From a checkpoint of a small transformer trained on Wikipedia: rotary positions.
Each number is 50 + 12 x the weight over its row's rms, rounded and kept within 0 to 99. Layers, rows and columns count from 0. The size before them is the row's rms in percent of the matrix's.

# q: layer 14 attention query, 384x384, rms 0.0609, rows 350-351,381-383, columns 256-383
# k: layer 14 attention key, 192x384, rms 0.0627, rows 189-191, columns 256-383
# v: layer 14 attention value, 192x384, rms 0.073, rows 160-165, columns 256-383
# o: layer 14 attention output (transposed), 384x384, rms 0.0657, rows 320-325,352-356, columns 256-383
q381 080:50 43 46 21 53 83 54 57 41 34 52 44 54 48 58 41 37 49 81 45 53 40 32 40 66 42 54 44 57 40 55 56 63 34 42 72 46 49 67 52 47 38 49 45 64 43 61 62 44 32 56 56 43 63 52 64 42 38 38 55 59 40 60 57 32 11 48 58 42 62 40 44 58 57 32 49 59 43 72 56 40 56 50 54 60 24 56 50 42 33 33 61 44 41 75 56 54 31 42 46 44 50 57 55 39 59 43 16 54 46 37 58 66 35 36 58 44 68 68 57 43 56 27 35 55 41 54 47
k189 089:69 46 35 73 75 66 37 42 53 47 64 65 20 73 50 42 46 36 37 60 25 48 39 47 76 33 46 57 63 44 45 48 39 49 58 43 56 50 70 21 47 52 53 40 59 47 42 74 43 58 52 68 74 46 37 43 40 48 42 41 53 48 46 67 36 79 43 48 57 39 40 41 50 57 63 45 47 62 34 41 43 42 35 35 60 41 61 44 56 37 48 47 64 57 67 56 48 16 55 47 42 38 74 46 68 52 59 52 64 39 47 51 33 66 51 49 78 67 37 60 54 46 53 83 51 49 54 45
q350 093:47 52 39 43 36 33 57 47 67 61 65 58 43 29 49 39 50 30 29 60 51 49 42 60 37 35 27 36 49 58 41 37 25 35 73 57 44 56 54 50 76 46 67 55 55 49 56 40 70 41 37 38 61 64 64 53 46 59 34 50 57 36 44 47 83 55 61 62 60 61 70 44 49 54 61 39 43 57 40 57 40 41 61 50 63 53 70 55 31 47 57 31 66 66 52 43 51 48 37 37 43 60 54 65 23 57 56 57 46 41 58 59 64 63 70 37 33 43 66 59 73 75 54 28 45 45 56 48
q382 093:51 56 51 45 26 67 47 71 67 42 61 65 64 47 47 59 64 70 48 42 34 62 56 62 35 67 54 70 31 52 57 33 54 44 50 56 64 56 47 46 46 19 66 59 71 42 69 49 28 45 50 44 43 64 67 23 67 50 49 55 55 46 60 78 54 50 36 54 78 59 38 35 55 59 64 44 24 42 45 39 43 49 57 59 28 41 72 67 44 54 59 46 66 49 46 59 41 34 37 22 26 45 54 53 37 54 38 53 32 41 53 69 57 49 47 58 57 40 50 57 48 71 39 56 55 19 51 54
k190 088:47 33 41 64 75 35 25 49 52 60 58 57 50 29 69 56 43 31 39 58 62 72 39 43 35 42 49 56 57 55 35 43 66 56 57 60 52 39 49 45 73 35 32 41 55 44 43 39 70 66 65 29 41 61 41 55 48 38 54 19 59 52 73 48 54 54 51 80 37 53 49 61 49 54 49 38 66 56 56 40 55 64 34 41 61 66 39 53 70 40 41 68 44 31 50 57 46 88 56 68 44 55 48 55 53 50 57 72 33 51 64 48 47 52 45 39 58 57 61 41 25 40 58 78 67 45 48 44
q351 098:56 47 43 34 75 47 34 55 45 43 58 43 39 54 54 22 64 35 42 49 41 52 51 43 48 41 54 40 31 25 29 40 71 70 67 60 59 42 31 63 51 61 48 52 32 44 48 57 61 53 49 43 41 58 24 38 61 50 54 60 45 53 50 71 32 41 54 49 60 50 45 54 64 68 40 41 66 59 67 74 62 48 49 43 46 62 57 40 54 36 58 60 46 62 45 60 62 54 53 05 45 46 50 44 38 56 41 54 45 44 51 51 36 78 46 37 66 51 60 55 63 53 37 24 25 48 50 60
q383 089:46 56 52 57 49 57 36 50 35 49 57 58 81 51 45 37 54 58 47 26 57 45 51 51 53 47 44 53 44 14 64 62 64 39 41 34 26 57 52 36 59 68 63 35 65 33 54 35 58 49 43 54 39 46 81 48 46 51 39 54 56 59 50 35 55 50 61 44 38 52 32 44 31 57 39 43 59 66 56 36 48 62 61 71 57 66 63 66 49 35 49 46 54 54 31 50 45 65 37 38 40 32 51 56 37 58 61 37 47 55 49 35 67 68 42 44 59 58 38 43 55 37 43 39 36 47 53 70
k191 087:74 29 55 63 67 46 54 33 34 49 56 42 33 40 63 63 48 48 53 48 45 43 47 57 49 52 46 47 43 63 59 63 49 64 57 14 63 43 62 55 27 48 72 41 74 44 40 59 75 54 60 43 66 30 66 62 55 56 50 23 60 47 35 36 40 46 33 60 41 39 45 57 33 56 48 35 65 49 41 58 45 38 55 35 51 31 42 64 39 66 55 53 43 38 60 70 50 58 37 53 44 66 95 39 40 64 83 39 55 48 45 54 53 60 48 60 56 51 72 40 35 39 52 52 74 47 55 43
v160 089:52 66 55 53 48 61 57 62 48 52 45 41 49 32 46 51 43 53 58 57 26 29 43 52 65 57 57 47 57 37 49 51 54 54 59 47 45 45 57 46 46 36 58 62 71 63 56 80 56 64 40 50 59 43 38 54 47 55 45 57 37 39 45 51 61 64 51 59 33 51 37 36 58 52 60 67 46 46 80 27 52 60 44 36 26 49 41 17 58 54 42 40 24 45 42 59 45 45 31 54 57 82 64 40 58 58 30 42 38 33 33 53 38 48 44 48 50 40 63 63 29 46 79 61 48 51 23 33
o320 094:48 56 70 38 50 61 53 42 36 42 27 52 51 54 64 65 42 68 54 55 59 44 39 63 58 53 50 42 47 54 29 65 59 62 50 27 40 50 60 51 71 69 64 69 59 57 51 56 59 50 53 34 58 62 47 37 58 61 52 48 49 43 68 36 53 58 73 45 33 54 31 42 35 57 59 55 50 46 54 26 39 57 69 43 45 52 49 33 46 39 63 67 49 44 67 70 61 69 33 60 69 58 51 34 46 52 47 63 73 53 48 58 54 21 43 39 48 38 39 49 56 39 54 59 55 47 48 39
o352 096:56 50 57 58 47 52 30 50 42 43 49 62 58 55 53 48 38 40 47 36 64 60 64 39 48 31 57 47 65 50 69 40 56 32 41 29 68 65 43 44 35 32 54 45 64 55 51 47 41 63 47 56 30 53 60 52 47 42 55 69 59 74 58 60 33 64 58 60 52 46 59 33 35 36 53 55 37 32 37 59 65 44 48 68 44 30 52 66 31 35 42 61 58 52 68 50 43 52 46 47 50 33 40 55 40 47 65 66 31 60 59 39 56 34 42 49 53 63 61 39 69 50 64 27 63 68 38 56
v161 082:43 54 51 50 45 48 50 61 39 47 49 50 50 45 60 41 63 56 49 57 58 64 53 47 58 51 26 51 63 52 58 51 32 60 41 73 50 57 59 46 54 33 66 76 62 40 49 48 55 59 45 59 64 39 41 60 54 55 60 60 38 43 40 52 48 58 51 36 59 42 47 47 57 40 47 40 59 36 38 46 55 43 59 05 43 55 43 64 47 48 43 59 35 56 34 58 60 57 45 77 45 46 49 51 53 43 58 52 33 49 61 58 41 44 29 57 30 81 48 60 50 42 42 47 58 32 50 67
o321 097:54 52 52 50 42 42 41 37 33 52 65 36 42 65 48 49 52 49 63 67 61 72 67 50 53 61 34 40 20 34 49 56 58 63 54 61 53 54 55 50 42 50 46 49 42 39 28 41 60 38 51 69 39 50 43 64 33 46 46 44 36 33 29 49 52 59 75 40 66 46 51 59 37 65 53 40 42 49 47 62 57 35 57 42 45 67 42 41 46 68 57 62 54 62 39 67 42 55 27 53 69 52 60 45 60 43 41 44 29 43 58 42 48 51 48 32 36 59 35 45 50 65 39 35 47 56 58 57
o353 095:34 65 63 54 51 38 70 39 67 48 50 41 45 25 58 52 51 34 52 48 53 54 49 64 57 60 50 51 92 53 64 32 54 38 40 62 49 46 54 42 52 42 45 42 51 49 73 70 56 51 46 47 88 56 41 41 59 58 42 43 44 61 55 62 49 32 55 68 47 46 52 33 59 64 77 57 66 45 49 47 32 81 64 49 52 53 35 52 48 38 38 36 48 35 68 36 42 47 61 31 46 56 47 38 59 56 61 72 37 41 48 39 40 44 53 45 63 45 65 58 49 38 35 63 50 37 38 50
v162 087:53 43 43 62 38 52 61 32 41 45 62 38 42 66 47 68 46 58 38 51 58 59 61 29 67 56 41 65 37 53 31 49 54 65 62 49 55 67 56 35 36 54 37 65 49 38 72 49 50 32 43 51 56 54 55 55 60 58 42 39 43 64 60 47 49 54 73 71 45 44 50 36 61 60 38 48 59 55 54 41 33 56 31 17 55 41 52 62 74 78 60 58 86 50 62 62 59 35 53 41 37 44 49 64 50 47 78 39 62 39 75 38 64 46 54 46 48 39 57 54 76 37 46 32 64 51 45 37
o322 107:43 37 56 57 49 31 38 37 42 50 72 61 64 52 34 30 64 54 38 54 40 47 57 44 57 55 61 43 41 41 34 52 48 72 38 49 45 57 48 42 21 40 40 43 68 53 41 43 53 58 46 65 33 46 53 58 59 70 94 55 55 63 70 48 13 65 54 54 51 38 49 52 66 49 42 32 52 51 46 55 58 64 51 42 64 41 60 54 65 63 44 49 52 46 50 12 44 41 63 49 63 31 55 56 56 55 47 37 51 33 75 39 63 33 41 49 52 58 37 52 45 45 45 57 49 55 49 52
o354 089:61 57 55 27 56 42 43 44 62 60 42 39 56 63 42 38 56 58 77 55 63 63 44 54 65 48 47 49 44 57 74 42 49 56 29 41 45 46 32 44 46 43 61 65 56 29 55 64 49 37 53 22 59 47 46 38 44 43 18 52 59 59 69 61 60 53 43 55 39 65 38 56 48 35 13 51 51 71 55 58 43 38 68 61 30 65 53 55 48 39 57 38 51 51 47 61 50 67 65 66 45 46 64 56 64 39 40 40 28 53 23 70 44 46 44 50 67 54 59 54 28 63 55 48 65 35 55 44
v163 088:40 37 41 57 71 43 46 24 60 56 54 46 35 55 35 34 42 46 45 38 75 42 64 22 41 49 63 32 49 33 74 33 56 62 59 52 42 44 84 52 49 57 67 53 55 30 59 43 46 76 39 47 57 58 66 50 61 45 45 46 53 66 57 44 42 65 51 55 62 64 41 69 44 53 58 36 63 54 44 46 68 24 31 58 53 52 39 51 52 52 24 43 48 65 35 53 44 28 63 56 51 65 61 56 59 39 54 76 37 44 62 47 48 58 40 42 51 72 55 48 44 42 76 49 54 43 46 41
o323 103:41 46 38 57 45 37 48 58 52 31 24 45 40 40 44 54 46 73 44 52 66 34 63 43 60 45 25 68 43 21 55 32 59 60 39 51 42 35 41 26 40 45 63 56 39 43 48 54 52 62 57 38 37 38 24 58 53 69 59 36 54 39 46 34 57 55 46 69 45 40 68 50 38 44 56 37 27 56 44 50 54 75 57 62 50 66 36 38 50 22 29 66 66 54 76 64 27 37 46 62 47 63 48 37 52 54 55 60 55 59 58 62 36 58 69 52 48 64 61 64 55 44 83 53 64 51 55 38
o355 087:53 40 59 46 39 79 39 33 52 38 40 33 51 64 57 47 66 47 37 64 62 41 24 27 48 63 53 59 45 65 66 56 64 55 52 32 55 50 36 34 39 55 54 62 44 67 28 31 25 39 54 60 63 43 49 52 55 44 47 57 47 61 75 71 63 45 60 32 67 39 58 62 32 40 46 58 66 31 52 72 53 73 59 54 37 52 66 54 54 49 63 35 33 55 20 40 49 49 41 52 44 29 59 53 61 55 22 78 72 50 41 57 45 70 60 46 69 53 44 43 44 50 44 49 61 45 67 66
v164 088:41 58 55 54 20 53 39 49 62 55 47 57 56 46 51 46 56 40 40 56 69 46 66 54 44 67 42 55 53 66 49 57 52 62 43 53 67 44 55 51 33 34 50 81 58 38 45 47 63 62 50 52 64 51 53 52 58 42 53 26 59 42 54 57 47 52 58 55 41 38 61 41 67 49 51 48 66 42 66 42 45 61 50 59 39 31 39 51 45 55 67 75 38 55 66 58 33 32 39 10 53 42 52 19 40 63 49 45 51 44 31 37 45 52 50 44 54 55 43 74 58 35 39 70 45 47 55 29
o324 105:39 33 48 53 55 58 56 47 54 56 57 58 55 69 39 29 45 47 49 52 69 56 51 58 56 42 65 49 60 55 46 62 45 67 45 48 33 58 46 33 68 27 68 39 52 75 54 41 62 46 53 67 40 83 43 56 49 59 53 37 61 42 54 59 49 42 54 44 64 43 61 60 38 49 29 47 50 55 46 46 35 49 63 47 45 45 64 62 61 59 27 74 55 60 57 61 42 53 50 42 63 49 47 34 32 53 53 30 49 62 45 60 48 35 43 52 31 38 45 41 77 49 31 50 42 34 55 57
o356 085:74 61 66 47 71 47 46 40 46 21 47 55 45 32 45 82 61 59 29 51 37 44 46 41 65 34 35 41 26 39 59 33 50 41 21 35 48 55 48 66 69 61 48 55 49 18 54 67 50 48 25 32 55 20 39 56 55 30 52 75 54 50 51 52 67 68 47 50 51 55 58 40 55 48 53 51 55 62 45 55 49 49 60 56 68 62 60 28 47 55 64 29 43 45 33 31 58 48 30 41 59 44 53 60 44 34 52 50 39 28 52 44 42 63 46 14 43 40 50 50 40 44 70 40 70 55 63 53
v165 089:34 43 36 61 41 51 66 37 57 62 48 43 62 48 45 42 43 77 56 33 33 55 66 53 53 59 36 60 47 54 45 56 64 38 69 30 24 59 46 54 49 44 42 20 42 74 40 60 18 41 58 53 53 59 27 56 57 51 42 30 68 65 58 67 46 22 40 53 70 40 62 30 48 44 41 74 20 37 47 43 51 50 26 38 52 45 47 35 59 56 31 50 69 70 45 33 64 74 34 56 36 38 47 81 33 48 57 55 52 37 47 46 67 43 39 38 41 72 45 40 30 56 50 39 71 65 54 29
o325 108:47 47 51 76 65 54 51 40 36 51 40 45 57 65 52 52 54 37 57 31 62 59 42 51 55 66 44 32 30 35 60 47 44 58 47 26 39 40 41 63 56 52 67 35 48 63 45 39 39 32 55 59 42 22 55 62 42 73 58 73 56 69 45 52 53 18 58 63 44 38 28 39 64 63 41 39 51 62 38 46 50 71 53 55 64 60 29 38 48 42 64 50 44 46 49 53 48 41 59 58 42 37 60 53 47 58 49 59 58 54 44 59 56 68 27 53 41 49 53 54 62 59 47 53 48 58 68 48